From a checkpoint of a small transformer trained on Wikipedia: 19 layers.
Each number is 128 + 32 x the weight over its row's rms, rounded and kept within 0 to 255. Layers, rows and columns count from 0. Numbers have three digits each. The size before them is the row's rms in percent of the matrix's.

# layer 12 MLP down, 256x256, rms 0.172, rows 109-217, columns 128-255
104:127142109147070097124121131112097174118097134136093122110116154120139122145108020148164111188179127177124149108135123105162124101085115093101096157134151077118103137103108136072108161080083142162105135151117109146139175108172093145224114144133119090119134138085138171205103082107176065102166052106200087111127132106073080141145098153183129150127112107107149112111122129124126158094098
102:091134138155201145157088085129122126187086058114107158150108173099157135101158169129155128145105159101141147121141137057080152124152124193121153143133130148121101108138144129101118088110143198185133153150071147159092117148175079089109148118087106137089118131121060103172110161194107130126110098136154166129172048154103139099153156082182128148107129151043116136160128157063122101246081
102:098108201182140136130128147181140141129137129053141100115137171179136150118115105116062103163227127108139096101123098177096098174133113116159145078111091087065155112118133111142208181090138091156151151136156120176141108126089134141170167096077074101098147141159123107099147129204149104078134164178105100251167105150067151110132140112103114095125143125134102115066146100136127127156136
097:126128047158152181100021089112132128163135214120131085138109088129126163140092138177039127127114165079116178141148136098159101086137074161138122195143141113061139123134145095089154123116095115145136097102120159127104165108146115158094131152099135165089118157143074052145106108147066068173127136149140108130158141072146154130123144197156094173133120058143070118158154108101170154161128
103:184127185115124167158140108168184102144068157079119074138115150191101134084117148141062102139121128142102114080174177140080091163129152138124101114143137111068142119116166169115099125142093139198099156088196129105101148138115152161126075158114134164162111058105103106174134137140121097158131130109134118129118154064123141135132119174173181100122134174153132149143138127143059149133101
099:094097153095157158157162086142114175135110132092103127123113119077096077159133116142126181153164172031051103126118106082099093074094130068140073120080172159120130113114076196113118161119099144168125131092104126139075119103135223155060120161086107102096079100127126160073108128120111169157134125103137125165162174200154130115138126162188132160090141146148142101139162120155135072148153
101:152138150110094123132091155109151161176097167149107085106109133130122087128169121138130178117100124097137096124134109099122103103112135152139101159069130097056093091126124085051076150141145142122165124153064185157209160151106139134081075175169156149068112081149163156139123072111204120148106109105134105113139156113142149111133181174152146169109068141162108084149105112128090123117160
103:095096172144184141093102139173172207127105118088105132109164117110122114115076057126197174104141094107162086113184125178109106154081137121143087117048117148120111096109156101184114128166154113178155153084083094105130129156116173131094134075147152098045116143182101122149152045121163183117136150148176086070093094146116144143159151193072086168092108133145160131118173132131119106127149
101:196125146161150095117068125070139130134109142145157138131109114101146108144032131085072150109065140109139122083151121150078135162107158123159182168161096070167170154080061088050134050112152154119113149193135130109081159154097115155126143101106127170108169155177123118136157081158131129135145118116115157166175128148116107095105144128132178185131117175088121164117109132099085122064175
100:132135123058136100128105188138188110109161102068077158086120132130119116105131166136132145062197139093171123131170160119046037132156160133153185118123137085152131125099130131208149077063117136144104069091117145106148125150140053104080113117105165102135149137177150144137137062063108159118093137177136152163114169122126146121111087132162129109149105110130137194139117151060140139136114
098:176141125150154153059151110118153102142095129140108094159081141171111169129050159071174140084077125079128137143090115153158090127169170139113186158052141088117105169151127109144112141157128120120073163126126140109135100093087079130126139100135154134160169179157180109126078165145110143158134142101144135139180098125150132130123072116130151155079179082095122124146074107124095091104167
101:122058155135149065144117159096100153112070111135135115174139171149162136122125177119103096107123082109095179162112121083071099139175111117080105082143149116182110163170085173135133172128193130122126121177083119130104100138122067133078154130203170136139084157112158069131102149070144189049149180191092121161108138089168119117105077096172123131083136145205146172136170101155101133158078
105:179152104113112134122103113109173141071102157111122141125130125081185159101224111132166075150130106183112155152124135172159094097096173143109123100137099175094096129129028156146160120147122140180203143137061164101156146137135153105066092143157098111195129071106114107109123078110081125132150104151125119145085086092150107133171104130191082135115112111111102166116110076144135078179095
094:139128118094142091154156161113073119050087161120123116111119089116140158078115160149146120144124114147115064118172085069165094124174123131135152124143102120083129112158161108117154134121139174112091099083133132164110053084132144147215106093163150106085144159106183152148179107201131073144072124127137108063122144141119142127172122093114139141099146141121101159102110080143184166124099
098:201158189047085160159062115136128104167119100093125148081159173075129220151126061122083131173145118106126156134175129125137170126113129148121099070126178134103133093128065126124182124075106133133130152152144049106105126083051163069114111070126167147088142104148092135140132128155077130107168163118158164059131146172116133126073120179166186225143136159190090087151118122090118123092161
102:141166138143140106134122146143070152137086109087182128126088153125102105154177080191146151154163118160176094143187130175165106134146087100145097101112178091083086126152094185154162099114154130151109095087112085129127114065133143113120168106190154099052195077111160084130150099130127081147096079135183109073126088132076162114129168164095120119106106149107163151118160104128122128127168
098:156154189177113052117112105140068134106133120156116183155164125121124120102100108130149139069150056145103132138102202139123145107169106142083099204117125161117138145103136106134146112168149141129190154114147160108068145138147136085083174066194108130163140141099148137148118145153066110109116211105130149140119107129157161114088101073180083128161158114126086120115123151104166153142134
101:130107137080066169121059133080121125139142127160116117139109169125145160099149090151131206162143103093190165094088096147116116150135174092134129165157123153166074143081118167083158140147168069130138110103078119157156142146083161121168158080098080070062107111167122164108180125138151108138167080098064111151113159116175189163111122099146139151132134142080136124159144112142131124127179
097:094127149086154098111141134125164116179147156123072116094119093139159092086155114096083099154071134130126158086157097075162062074122098204102165094164179109101114220072111139112111134100142118153117165147124133124130094057140121100148129119176139123159114091115151126138118123177113081116147132146183131128044135112145116169129145125143160151139153149161154178075125152169099081146152
096:083093114194133153143133155100078117160089140072143184066084197144124095177125076148132078098153115122114130095139102124082141139152108106144130057063153101125156149142127164145125113159190128164114134100121107120148127141106151125166133138109112124106137108148123117137129152137146139107163148183110178046130079148142173080092121119114084132162102072127085104093111095097183130190111
101:148109130137163134078087114158112158134147179076146107101114128096115151119135056145135126107098115123062122145124121083112136112082142155122140136122121091092183120118145152099101085138130098097172119061139164118073050078169133071111168113089122126167130134166198093138141131127127127108083186139145129078152166101131122164099116086148127072125094092099138118160144189130115083150180
100:242094150132125133144178120107135131130138097174135052157152148097112158100085154132086051154106112171132110149091111108111131149101179121147127138156123109151071160145166110030118101121143188135140107101165092145172124072127137141086121124149034097158090121097115131124160069109150131126119153131151182138139152135105115065118102133113076130161177152111112121152088121112133115128140
143:183120102137178098104120086169096156200144149140084115116115132049096132174111114119143179109135151130090112160122138146124139146108116138093075134121140128083078134145113139159180171085116101151177097142065143125113192120143162164153159087167140110147103138181144127129097112131182122145114083109118106171112136080107104165116094114134068112085144152129163172108106136152130164117168
095:146122123177175127157151169152145119123137169101112131185166132081159060158145082125164141118090142161094088132102067129112100122143125136110185164110115112129130090092091133122120126133117168158050105128100146144103103126083166096101117093136133114174143183095079172116134078105115118084107126066150113072102159159070056162108102118138152103116144194139096137113108159149076095073133
098:091036130110121171170177215186104114113171138178158106079141158119123154075186076125137158156088135127152092115125070147123162114132108129184120147127108149135172145082160106124103111120103165116124129135078163143089113088166093148149144131120117202084126155131075113134115102178179124147182158162167072133154183147174137091148109127174156183170133128141102106116128155192171128143161
101:149054097117116153104167086088131147156122118164112094124086155087205100141145204104099175161110154169133086140128091157128180127155095147106034112169157124102170123150090167120096120116169127127197175216078083097142119075092109101095093160117143123109108125088114095122106136098116104117139102128107105168098125127133164068087141148151205112163174124065096129124174156175176173122128
083:163124148124105156157145105183090140143080137169099154118125116143080144143172122166143152128121116186135089140140154079138195192117102136111110111124192138163098168125194125119075145125068098206118157101158156076146146119136115141154077070149175111124119111099150136160077113126120200145104172132123137120130128099097055187053079122149123116088171127136101164141103154162216166116115
101:108167134119205085152152129123140082149061148075102110178095111106149162145098181133119137165151159095111108133106186118105135135102215121121132165128059140125095104120117160138106119166120195149112136108017191111164161169128126099095160108188139170137110148164148060134111142184090137088180059108205065145090106134139098041141128112151157087113160108112148166114158130154117051079084
101:151091156150130129166127174097158151105150083100097145157175189105101075133121122116127114052135166106106076161157140128167163149125179149090134062182125110142133096092208169122120074148145147124138142124125100134124115114055104160097081110161110125137126163135146175086080090142083059093152131148102111117096149156179089180094089163070113143047120153144203129074111109112117140201154
095:149128058170154171106165132156129117151192104180184127085173192138078101107082131121112147117118087121058142125097149084086120160145092114157169131160112139107093137084079121150173184116140180171077109127126168169129182128111117122133118106134120184081115112163138133066150096115133087173107115103102155133072106076124125125175154136043152153134147116073117054093141110208188118109116
110:142114122131117093152186104096118092138173100124097073172115101160172136165186116165159151140121062111125111130112146115146050151084157099081067154134149089110152200183116115105135073173119174147147124172118179187109153155138100157115164142174102086183094107102132152134165125094118095188108113104133094178180138113152156084134069155167055130153104099148154183106085157093152155158116
098:102100145132113110111161139163154151143148045117107197170136150127128154083162118111114111119178097147152102054104115141197137168163102133133139112113093163110080188125222099113101133130087102090097157127097142120202109144204105169142144131101084103127186109143104125151143153165109094072140104105194184087152124110209114140113133178141123107105159165106164129121124095132179135165123
097:050157205144161152134143111100083139138146060153188065129102153107154151096123087113137172188127131112135148121134162165155119104156138134116157125191107080183164105137135114186155165136129085147126121135122044147146092124181115159133138119127123119079106120104166129116115139100130081133145106171122127070117090062136150069150177130111164122109078148114042138128136073150159127155143
108:096179165104128155078102147166108088161089158112122122121159117126089136118134163113161156105111114113192140126134117146146187107115146109169172132185122119144125170139149114143135135135098141131096132083210204156086151142055058113161119030094135118123100074123124160119081086103087164126114138129148145159159159123142078144131171175071189149152177095148137108151157124081183155153097
103:126116127126174134111168123127130122149135125095195127087176120142143131105098144147138142182131098148104074140121139141156097085140154129092161128127133155096173160155119105174130072126210098131116086195103037084183137133132136111055117198179109177200139141116118113166062152148094106129153201126079114123155133110176157137172166148138086140097125176102144087102158083120158136088141
098:170072151118121197164166123087161099130181150095114118147171142057133164124144129114138099140104141162132120143115153093122145150163133167137125158141126095163111220117173110116102115137159093113134104184102096122143100151113182132132031186138061141095109139120100093137094125159146126146147145157128140140173141131094148203172144125117146176139103097088120120126086173117136161078183
096:084070095074112187141117127148133086124162092175162115121087120170084113139110058133141104170144219121107104143140109133132101125179129134105130080139160107096139094079168164174109076131186088164158184084119124121124117108161158167185124106089100207085163059127103116126173107124155162123042149170142126145164107120108162118149116062122127141080116142174087136099101164106118195129116
116:132133106142117168163092179113138138107133098106099099119191131134122128120117122142146108127118165129159152151105155119135085153182176114069164188198024145118128143149119122219127125136080144152107188171096061126098120071157078115195178110152116095075097114125074139096167146133104174073142137155190183120131154126111106172205079151117104137138102102056132109102143025136114062128139
093:126121129132156124130125147108122060090144079079079051155126103088120086143148071125142123151134123103091120116103113154128088168112109147086104143130127133124160144178162201228151094142109136130125130114120107155138149156092158162057182116096120084106085157145145060123145185127139162104110104117096161113170131101174068149171127140132115071133182136168162166185112073127127088102110
100:138079151157161130086119155112128134112073133121102124097149161138135111078137148198177151130149107120144155133127153108172120152111109087104074216134125115165183143135156130094117081141130150094112167072106119094144140136130059139091088171074127125136087173094157131113186207127124214140135095082124117179166111055163127080108097113153150146056134114150131179172085105109119127156149
100:067115085089083131174171133113097081154077074096138152087113161085139095170103115214133089142147192133143163135091154141144122137126138203114118102164143155118122119142116122131143163144119160147142159178129128139111188117126126118114162139111102118116114121106094124152098131129102165128166130099166124073184131142156152098183173068096179149128166114138153122115067128107119139087143
103:081115109142121188118119073155200165059132111078119126125133105132186109131152126068124200060165142130160138081143140132184124138131127105136118111102139130078161164129133142153177126109089166110115178125185088173188110151099133101095120171140067091128108160162137133169107120154136119127145107127070113075099137161102069164074172100145115122124131088100136146156129159174127162145112
105:136136151102142120099174116110163184084109105137096194115098103105130152084178116129177110087155124082144151093139117094083103148088123099179143171152131148162119115109053166137146159136103109046121156169140187133133151128137110086130190169106143118097140121094084118091129169138117160157157099144134140174151144137155118071113055122143067151139092088080147142164122145136084097139163
093:105159120154129128125113172131159176151070112082213131165122057175102170136128103079088090110044165133144127156082097120146122106133135168107126121112093108133132154142097124121115152081052163131139071142125124120115116052189160136115167124126098129122131128150072125137080120158127132110113123159121097184114125122077115139072129113100152101108140125180168094061065102114128123131093
102:128063130122152119082164087164143124177113165085158112156196144082094150144161117204099125149150106146128137105130137143129057108105198093152137128116142158124119140120099136168172174134123113142085144130162088109106167097128129148102142124123171141103119075164116178098117148115103147144187149129141065151090192079145122055122088122108131108120190117100158139112176174164091168143102
102:122140078146091164152091118138195150111044125152109127153092090108096104132105175078131146126074050103143074108092076106172149096088126140160097066122121142166171129136142140137150166180134147148165109111096146111125119117123148102141069127127192122152068127142067143130130096086101134170137060172130095158124163128160167146060144227144107133141083101159141074151202132148142135141148
142:108121188105065105139128148099126144102070104061136138101129140145095140106095160076147081124098132129120150121125135085150107098145086128130169127181073073133144138101121088074103065157152171110117143106163125118123041084139095096128128190093144166137161107088109101102147156090102155098193133141101080125148083082148143127120135139113134159132143145165164126177173087159137131134178
096:106093082128140173155140077129114120101151155142113111078160182137122032108217156131113092220141136109146162149060060215109092113066056145152120129137123124123113154146194155176124103156163085105137043133112095085128143150093088152100129158115093163083150125117176122153104161120121129127160122107154096094159139141157184173106113120105113174115140102108096162129120118130112178067144
100:165131068175112172141082133126128121112093146112141102169151161128170152123166140120100099090140162116120149193141122090183184122170167179069138126149120089113085111110077163111154139142117171096129145111058136110121136151104158069087092107098132112136144101093139147172147133049071087171101103096160110134111111133146081208111073133137135089129134129124123133168100130120139114198120
099:093109136109049119106116156117139103122125083088136149098175144088186132150139099085140105104135096142110138162144199125154139143148155076102079048187103169102102129109197153127128165114124145121124130155181149146148137105134128149112145126103154170164191188107128126209144205140151147095138158126125212138201132182133070133079107140108131126069149173125153131146110160103147094117193
099:094128138187120100116115094067107116164124079100097053117203087147121120132134143131136152118158152115166150167127142136164179128130119109110098134127172103081179169139138127071172113112128180114155169167132118114101172127116060093162084048198169083122141125093091074167114157163145141083152076134102172124128172122132159103106185133095160164128149159149149144136145147136130157131175
103:151157132160128132134087105160190116113145135147150147130128146174156089141118034092108096132098134139043126133065126177175112101114098083122125074124091136114091145125181117108152097099086127148116168141124189135153134088085150127162132137083141119109103137078175146112123110143155070096136151092131158141126104114109082110049195105112150162100171091066177124111127111119132179117085
095:136094150125091108111101053161099140100168114136128140105113127088129120146160164139149166131129160059129130128078124121156137072100177039086141134157169137167064087202090113108067105078186139130101122148119124153172206170180198071070131069149118100121133133137140147088086223108166154115093150131098166105099127139173114148137155144109171130120101155151108140114150150159121080171113
103:122106106112123144174058146084092137193067142144150140115102124152071164169104135130135112142172149170089117142121126134098122125068162131105087102094109109187147185107124165108145156126151086118209124105125094136115144150157160108115145140139138181159182103131201212139150108122106151150085169118157156092126149216098140172094106165113133144170123097159148128076138146137079141094192
097:066159096099110150153142165120202153135117122109104170090077176143137108149065094117101160107143188119112131156124172132137118186093141130089128086131117177114130067126144134107072094072135124105161112169105117129113162158130111181163152110141111180169133075106124084077100127117107122139143128085137121037193102135146178126094142079090157161068108131104121072134131142150126139178152
096:115120131112063171133072063141126175071111140135146158108073050099181074123182109102085140097127127121155152129138164155139137141134150133131198087130124156080136122111132128087162111122043094132144169135137147115132174127085129117127156200112124114107148091090098185122124100079070128136086055125144095060161123105067124115119127107140100117174106166164100104109085189164099140100132
095:161156138174105108136140137167063055126130123183145149050073146177158157099116123088139177109117145112078092010131089136120127092082104120092137142151154157133104135135076088104140154108142138121163088135193134129106142113110123137129157144064106137111163077134137115189111087119111115148120092133169114165132172084096187088119090099142192181131151131136121159130135082122134122089136
106:122108114178114150114112076076115198158128137076137107128130108138159053122146173078162131111075159121103149130134115122137074189149172124096117076153090128101056115115131145178069121108158100147149116158186061118088136101113080160120165142145122165155120100149131122046120130148098110132136099082149139130088190147104078097124101140064123207115135112149067120082102116127116047064126
090:139091142104144085093228146174155129139087110067094123078164117077127133164153113143074115117105071140136134109151172099224130120114164145129042117142160127150132148096087132182161107102108086089139141128130067136130158101136107151101214138145157146170140143175128096137169177120133204048166148110118108070122141101124136085158207148115138152095169110132132124143161144139170140135130
098:144098182119092134106154175185116151124144133176110160111121109157118081104123129108105141163117134141158103118122125110107082101104128170100109085086120109115168117158084077128063144151177141088128162157128118082089075135162149099134125109169130095097173121136097086146126165150148147154093195163073110124136156148134125130224160143060155149128116172149114096171127158114092156183153
100:115188089178130151147117091124124099095144104094098145149090129061175113113141181090114101123140180113091070134016122184126112090148130110096198161161152130112117111121118124133092081129141091159087110133112153117175167171120163127139042123186112143112103161140144077092121185136123138127121102105102170124150144138155186124153113076053106148149121191174100152146141134141107109116128
094:146168112109200141123057114126068090168164068166165094126114154139089164136130169101126116169141072103128158030159114140165138168143183153109132132135145152135153159111100156169095131201147104124144047131101128131163121178153175131186149137136070118135119150121059139113175146141121119051182145137202105150109080074095120159128111131080118129118097133083080075061119105080134135158168
109:151143148097153146107119185150159125157103133078135084111098133136130163142039074130100177141191216204171138154162127164104147125135097110065133122095108157106055141130103079158205135123137111112125123126147177119148154083095173151073144114149088142099090113126136218132134120159098128092131134148065175087188122109119134179148098180152137209155127097153169085125106131132152136185125
099:175090103096140144183096142080123167175133072122116131115094125162103174108088121147169155102106122135130183123137091189135097117107073150113096069076188145140102140099095151105165113168070059120163035086090122163069190117062121145132104115119127126146134108172103145162085071163129082130107150125123114164182126106099074143110136126118135095101122126120143153176111069132108120080151
100:130164178136124135168107120077121121071119159047104155129192121159168136142124110135153145168151115093147157156090172108105154115165109124137162094137094127163101141099136108166189090107068126160158085114103171158117147127100126127161174148111099089111145076162129156195106142145144089149096165144132087070136157115150187106151136100090131147076086052121120107086085151132140162065126
100:113131165129149132094094143148100084125111127149179121116153149113164157077170123177147164201107127140121110107050157101094129123175179127104159071136052155167156162172186128127173127088095149156049181126098119151145144113121097195128115127173155092106129104147127107134142145163103126139121239130092067161120111134116183142142143123195162124136103167158142111073122134136164180093109
104:102137072087112122113107127154161169151103055102116078125167181122130172163150126106095118073124097150137159140159151166126109075148145147187158104120107112089118116121107179126172125063161166196157095089122119085111149139147146130150118112141202146157162215118093079124121153141137174081150163085162149139163088119081157150141119136115141154093098181135151101069102049094077093126121
101:144107116128128177099165116087119154150099118152157136112158087161074184078166122157144127103123153197103194147151214079121135170149116110122167167077131122123093139132081139127049090141190158118163151134129079149094135145149095161125146144060119171131114187108134126166165147122094108086116156103147125096162098118180093061123117099135160167176112086127096100160110137103149127082118
110:160124117126138129132170133128133176162154077131106059191148103130132152094108057148140104073149119169108128186121155124128159106072108198194087133095130125143177175144181136115094157149147080114139104115135111133072170125142144101134036203110161129096131119096146168101137144104142143162043121145066101092088087136116111130114173159109058121142085150074156141094093138172095134132085
096:117098150130151125155098182082129131086067098141147072124126100086112130133127151106203152116108122130140187100151122144172156128160128159057148133090148111165164144159168082205172135161130146192124088122071094139186169110151151192126103181118172146130145129109079114161152126166136088107128119066124146083107067103122138162133158089122126093205154115127129107128172122107142124141112
094:103125143168101082076161138118173185163123118164113134148183163121130115119145163139190156120132103121109172067117185102173156138115148115107109136067060145150175150167116124164050107130121138107098076102095096127085150083108186122151115150140082133146133112116185179111105176138090053128117154114112087124105123152107172109069100101021147116135128100118023103119124155108139066080093
102:083106116047074079128132107140200071156090142124127099090139070125143180178151095125145161130145174122093154100103168137132152155101144080081125126137143133149147127130107164100143108209125169117144128130143058152125091087071111138094107101101111136105150119099080200073185121136103102127109096186177125186174152160112152121115159110163145091120131144107096137195120195170096132150111
095:124147177109120109126136104137161105138124151145119121106120176120067101152173054159128139142125112126091121150125187132148066148116137126141116106165115115152150108055159102151105126126175129092163149106176096195108126147153164140137100115180105158135128196127147198097139135194090159114160101175156110139158181107182162149124166161174151125107119082146146073111133087147127142093167
094:135113136149081130091151112141111119217163122042122145153123122108102134156159126116053168113138091118091142160066118099070117131112124110114180065089148091114112108177138151079181134098122082125131124099119108128087138155111130149142104129127097074052109170112224119100116188106082114072087088112108088122096140109147105155165133149136105065125107108079142134194160155135095126122096
100:144090134090123148194143221103124123163103120181147130152137102129179095154147124129098084148131102136151157128140180142144153152134133140134097091064144158118157076086089087100128127133087110119172141108148062093102118147119098136220111182093079122127103133110176099136126099111155108084135109116175144107089136110126168125190096139140086059083202169103136108081134120066135115126083
095:116111119139170114170162128109103150112185120087101136143112143124120101140118091113130135091132139107115119117168176139130145121070119114152163092095167064072126135119144183138128137117116122094134128151127137095069068090133108127124143128129144140108158159139137111073203144117108090145124078189081093096118089120209192172131207144120106189174099113131129152152128171114101133124132
094:177126134100090146136148127095074164129164131114157113105131103229147085108125082113223149158150113069167136125160139143071136106143132163132129083109137063144105142112094109132142123096103181171141132120122061179128197139147198143189122106114151122133150075114124195146121102135134146150117170089125147158135142126123144101075092112108111083099101114087145068156118096140142194122167
104:140185089183150135123122165152129141129087196139175072127144154115160149085072180125116193118169071136127127174137126164110094156194115083126144176142141126097141112120090135083097160120173100160116142143109137146148149165146190084131139159133107143151132123135174170137154146105159174105124159134121177199141101133164043130104099116101148146164139164153156150133163153141090085095118
099:129142115114101156109100118059107109128098052104097123150157152148143144110136160161156120141125190116097151127117099104153137158089088079145143153161064149077150141131140154121167094180137161112149099175092114190115106130095099136141190114148158053203100126189090115124163145083068143120146109132130189195124110107057145131215137152139126178187207150087115136119161111144177117132137
094:118084130173100127070116139160060093105161135126120108162104141136161080124117124112121114138107093124099139095059158112156134130156113126142064174124142139122153158192084071144177187171193091144143163165134172169089094122085145127156105121128091098184156109071154124161135072136110153151164095153139159093158153126108121117159098044142067151123096114066072101099180102148120142122098
099:128159120090184233150125132134115128192098173106118080131161117183128151077088151080172148106131112133143162138089068109151110135112143206112114156074139138176161128107106106123138150127111111159129124124097095144165130134121119116106123120137168170105108228109149099162113085107141052084100098136097120137110144161114136093151155111089092107134112171159126104078117076038104167123134
105:168179145159138083172081094148109101118101145141175124148143073123165151129141178120122054110089137125082156140089154082088116179146173149101120202104111179152113145103162110105186157124128074151121115155083107088142136166087130102156076146145104131156121109087084151155186095126115148154191140088074082161077122177154092129093141076122159129118143161118129162163029189147086143196093
096:178182105119173115087127104108133174186118135100144077122074117137126142173092144127130167070135081091208131149102170153099128112104103119158082155074147159105147109125150112149132118067108098107113129080132113141149166137136139173151167195107087146058135092136133082054138128163208156123094156028122110121211138134148140137131154153065175127132137071115132165138164113148104110113126
102:112171083096058107121120099147131136104056139082161153136131193090123229152142141106118141115097097160140125115149111115144114185110172143109084113123153107048097187143141125138167110174151148160127137133139115123061173069085139107131099116127067149127135090174092138109118111048143126079094100168167145161143155133125131093092173121110139126078101083140117109090151147130075123086121
102:135106098125127097100107157072096200149117072145086128104106177103106153087091175106101113074091106133139058105102179153089136096107110121154087132103138110103120114056142130141149154092053133173153134130169127120147155108095154211078079133135131118117158129140126174157076109127147217113154161131078108155142128139174087109101135123182176089131156124130187066143176116126125123140128
100:148104104097157149115147088198133131069141112159071089118162093168133136142160146062122109125151175127167121119119136058138127170080089139125103126094169103117162142088086146118099193092168107213157148151090126058132131167105172133167092115102068096130145124172125122105112130074131088093130125149112150132113208085201097126154111096133134096131176069137151120139167112184086091097141
104:085152032201097124122152126083134118183101096085129081120156145152138110138093170127148104130130138110065069087109119116162097124108126111122179112157194104138122164154152111088120204118143129101108162104110188068195129098126124166141140131116117183146153093115179152095121134157137118086104125140175111143076104118156118086107152111154137135146134172152107101132126140178124110125124
102:168135095140142160085124171148114157124144161081123164087157095066136149161153093146133125108155145083135135187117105165102168183129135052099133136115113115149138108202212098096170165081131047140116112149173105153089124128120140111115133081171161117128102120126127128116112101068108074103147089087205159167181165142165145151100138084165072099163162125125156163131097080124157094159132
094:105128080093117129105144172119096179165104127090084079165141128146135089178135122087142107143093217043142115115119223122092089127117079115149113155114165193170115175142126180079107092129117154170073123163083164091130138163144146128109151156121106117092163139116065125121126131077149130105126134113101115104120145171101118124146137154101145101121084068151170191184125126104048157080130
105:074103165121160114095117174140125124114158153123152089119142136066139149188167104140143121151173146100151228140099112168143095121137138170133120101104160091099146186122163103146237114154147137185091135084086155086186135158113159143081204180134126116190111123122100116125112154107113126118126130111123130161108123146124148100133175111127105135105074114151158096140113135146118095148141
102:126107119131144107122161157060107094105153100153134120039095108107106116111104092149125119140182225150113180132160183153157150174153100118143143123135089071053054112129084121138191095126071162124135035139087109108135126116112154143137143150115151155151163108113078168114133136085140159081107082103107111128122134162117102176108115097129152085131133124131184118152134147155153129100108
095:144126129156116096184149175128152114069098133117125124133123170127092111070105150105133166132139101189109158177075158098155148090164106179128160140143092117128120139144160067122103116091145121133090155117144096069121116152097132085151141119158132140190159170131189024149230097158118187085152159149192174134123116105085125140160121130144143075131128112039121070160136139099152161103090
102:090132142162108159099132145114138134174072125116173111077100170151174086107124134115143152180104141154090108144097148153115102106107142169124132087158167111129178147158085067098159154149144146188044067111129176131080114141160141201152160130056195156124112155119068117137096096152141072151127088173193134110138139134068142107111095168171099079122138084116170141122085133112093148146062
102:176095112103112105149145179167126118199159138092115112123169062095129152179128113167053134114178121122129110120158159154113106106132136097092140172140073177150099144095121136109100124089141123163120105139142101117152184111104095201142135065190133142127103138192136136118097108163145165110148114136159134141114124147109087144119116109140170109082169122118067174086099112104113082118105
100:175142111096127063128070138136117111141084109169102123127133122133154172149194114080119102154123057187130161149125145061141090174096131126125079191116062077120120190115110159128102121105097085126095148142129150126119105114145159110148098199154085129078094124153081123147086175108144125126102113180085153156101148096122130142112135115141108100148129105140110101139144079101127068163117
104:156106182195140140141110138100142120088153116219171068103158062157131126105092122123148169146137143182084143175170140114148168140058123062090137114109096147166112159088093128164138104169139143129086125154113132108088127185160176138149099136089111104154131118130154145113144120101102112177103160125081035106133130223170077161099140132162150107144128112149101132174069166135178130188135
096:151095127238186105145154153111117114102082152108053159084113109142123136145127153151128102091080095170144103134128118117111111140078090112175092093175175159111065182160147150055138127097096147141121176117083134096139092161109132128111150087167186151201056141170184115089136118201128151133131151119085148168162095167183114124140143135128103131098119172096144109129111154141119075125164
104:162108067138125141105101134116099130184188079153146169131151168152148075152111162122128121127106103127135113169081193114159095151145138058131153139154141152173132102125172158057159138174123139159222142130190133161096114119124137125176129161126124134150177121078126127159105113111158150183107111125121126087119135198144078115097092132119100116156124056105076164124134193104101104137167
093:120137143136133083118157124117153137135120144114103158117108160080127203151111111069135099109122109112136162145122103169175204176114158159167146133132207090153125131092081168101109122184093074119177067083077096137129140185092141128093110103112081127135129113161134100128173222166114144087146145142072151126107148123135113073167175179098100131119071203132172155117127175155105166146118
104:089183130157117206101084154117185102137103132171080060122166146173104109181130170102106143135132090113148112123102152140160092173137179071165142171193150108114132160146085105115093115107094138136111136113133104134098136098164068102126169177085113071151102110122096088176127147122125150107132099171136133136143125094092149081132162119120147158155074105133095154068165135173179097140100
093:171111112202137119121098122094081131123089091090148148116017110156127168141128137089170120117143113199140105144154081142128139100140164115096147121150112144138094135161089106129145180077144141134164135127131158110086154116113171127180147107174159170087164089155114096102153082139141125139128076095101121111107161093171149094137176219082091126146206111157117107136116098110130075175155
094:102129118120114153159166125088206140166068083163070122108157130135143134110149178086149197113141123143107134103136101141072093168098132198116139091196154144135156177134138169130188135159088226165106203106141160084129186063094161134153157138152088156081188119119107090088112155128142158161194147095105115168114075137155132117144139161169164137133146100108137158135071098184104080125111
098:096124077144109141111172176123059100130168174171101132141156161166094167140072144157115158118156145178115146154054096112111161107146125131128125182139136152146119129119125079140139129161164154099141120123097165159126140097122120097140137096146090169114114115100144153093112151095136136112124127193125153106123162174106130106107140132105136175171075143119111165105146126150143155141099
104:090045094107077117159115158171098137117168102082110094109131164142187118081121127133133135154124129153131098074092113131131143127098086162120181135168123179125154149084123107126140134130131132119125147125171151149161141131186023107138137097140176153090134122107090117156110126130102126121147090170110097135083111142160105140129136127147079106096099133121126083122165133132179134116092
095:161112151099060127105144111147189059105141135094097127137100083122111175138128126120071138137108194061086049131182155127118131076103163129154119074158099161139167138181138141175139158205116099129100146097110070128098120126100163148121152069076114173132118135138084103118135090153116089150106080160056186111140160089180164113145142103164121159084152141156073179083155124156102091101090
098:164123164180094134122097155104118146114125102105145141158083151105157120159179121122087128199113083125146151182099080059148145135111151120097123136089116141120122191179095097120146146155148089070089136106153117152136136180100097088178127134116137135120064125121128116135158121163131071140141108081100067210083119145099127117126109058176105113105122115141142126131149131099130203119156
104:126089072077132127181148150075077039100090179171150123094183144137098113109168147096149138122124131173141092107123145177128156115098135110109128125187179142176129147117100104095135140081102168093094064113118165128112108108118150142086146157123082108123083096137160167102144179122126127142125177090149097110058151083119107111130164149138127126209125126073114124178108168154136124164075
094:143114109143097102111103138093149146124132119110161072157089091127147158111169108102154119195184151134125116104115108117104172117126139194139124160155159107090171098117089135100112207061171117112142134124114108170122124111097171146146129113178136152108154128167142134085161203137155151121114151138094089110127175086178080086200122148162107068135125140141099136107096101172169125120130
101:141152157142153106091105132064204138127091168115187033159121144118160109135153163103097089095125132114092099162108107111113114110144085042141131161117114133121142123160130045117119108115151174188098160145132117139118145164107136103075096151141123102158211130158119148140149174150080202106115096115092095149128117165121199190172106150137185090090121128064124161112046125164106151135110